From a checkpoint of a small transformer trained on Wikipedia: 2 heads of 64.
Each number is 128 + 32 x the weight over its row's rms, rounded and kept within 0 to 255. Layers, rows and columns count from 0. Numbers have three digits each. The size before them is the row's rms in percent of the matrix's.

# layer 3 MLP up, 768x128, rms 0.229, rows 760-767, columns 0-63
105:111157162140153086141202103112109132153060146098121168123140158094159104075169116141150095155115187122139189092168133103192108151160147077131061140079106127053105155104117115094082140149156091
108:151157129122128104152142166135131079116104188145076133113136131125178123095095138142114122099134173149098126140153146120112117088111137174170228053110127110143107141169158086091109085157164116
092:116180165183183130191192154133113118127143197137097071186121133129036130162157164150125128096103146124104139111168117123107188097132136178152135147163121145131183126179122188167116086133159103
099:167120126161134094173146126085136124064137119107115176123117141122064091148139113156225125166148047078150150109102083139093158151176116170153126140157159101088109101054101124123100093105051139
092:179158125121182118082114127157096115094148087084161096138146156107114167152100108176134114113091138162102125116169115225170129064163132139137131185105102119110085149067146098145162162149132145
088:137174187089135147100094073136132129086114153060158123097151113103068205157119119133148132120091172115072126124107145148093131115145108090085190202142091151155149110113122141177162105084133144
105:088151172093114107164115100155091110141115141075099169104145140122144116078140032144063163129059125149091127095159185201138120135097124160215117126153126142101115166131114129168118103164108155
103:093145138146099120120130074086126130173113126128098117121168114166080119142149073141094162132106083100086115176152099111127115170083189077116168128130122085117145127126136138154091124135126209
# layer 3 MLP down (transposed), 768x128, rms 0.215, rows 760-767, columns 0-63
108:101143132095117169141091159088127150148116059102085048142115113095132089128171147163157079127159148135112121148095131124152178201107108185106123216148146108158163104086139142151163094171159206
103:121122105138205082110156121131119166142112111192143172079140133159083151121200114151080194161138141096113126143148086109103109142125113090094099063141135163124185140138107220119147177181130104
097:197126081099140149141113135172144129154126126187162114085135091173108157158160144158158108184131158147138099155147156148108109126112090145132145098130112070102114110073106070133151167141106183
093:092095118139108205099138146082159085140096124097080131157122137138149099140121164100072136083098082115087149205143127163147082106082117133103148119140113148113200109129130068140080097159202147
092:106143094152104171178145204146146186160114144140161159133089052180135124145131149090086122123203136142107171115108056145166168102152082160126093103141118147145188124180140151103093115112134062
094:162102129161108134064143193151106134137144140094148174166144105124131111094069112114104159116098124122169111090115119133171153132141170143159115095203121167172146170148141109073116123095181139
100:121060139140084074076157177068137079157068124103125128123094156090086177129113176167120086143115101141151129140060164141174149118146159119067186150119147115147197144130079104113110177123079128
101:100095143150076166120133156144147104157061118150128160154123088133158164118164086101152094161145136139228140135145140177102142164083184112116164125128092100140138075147129085151080122162147149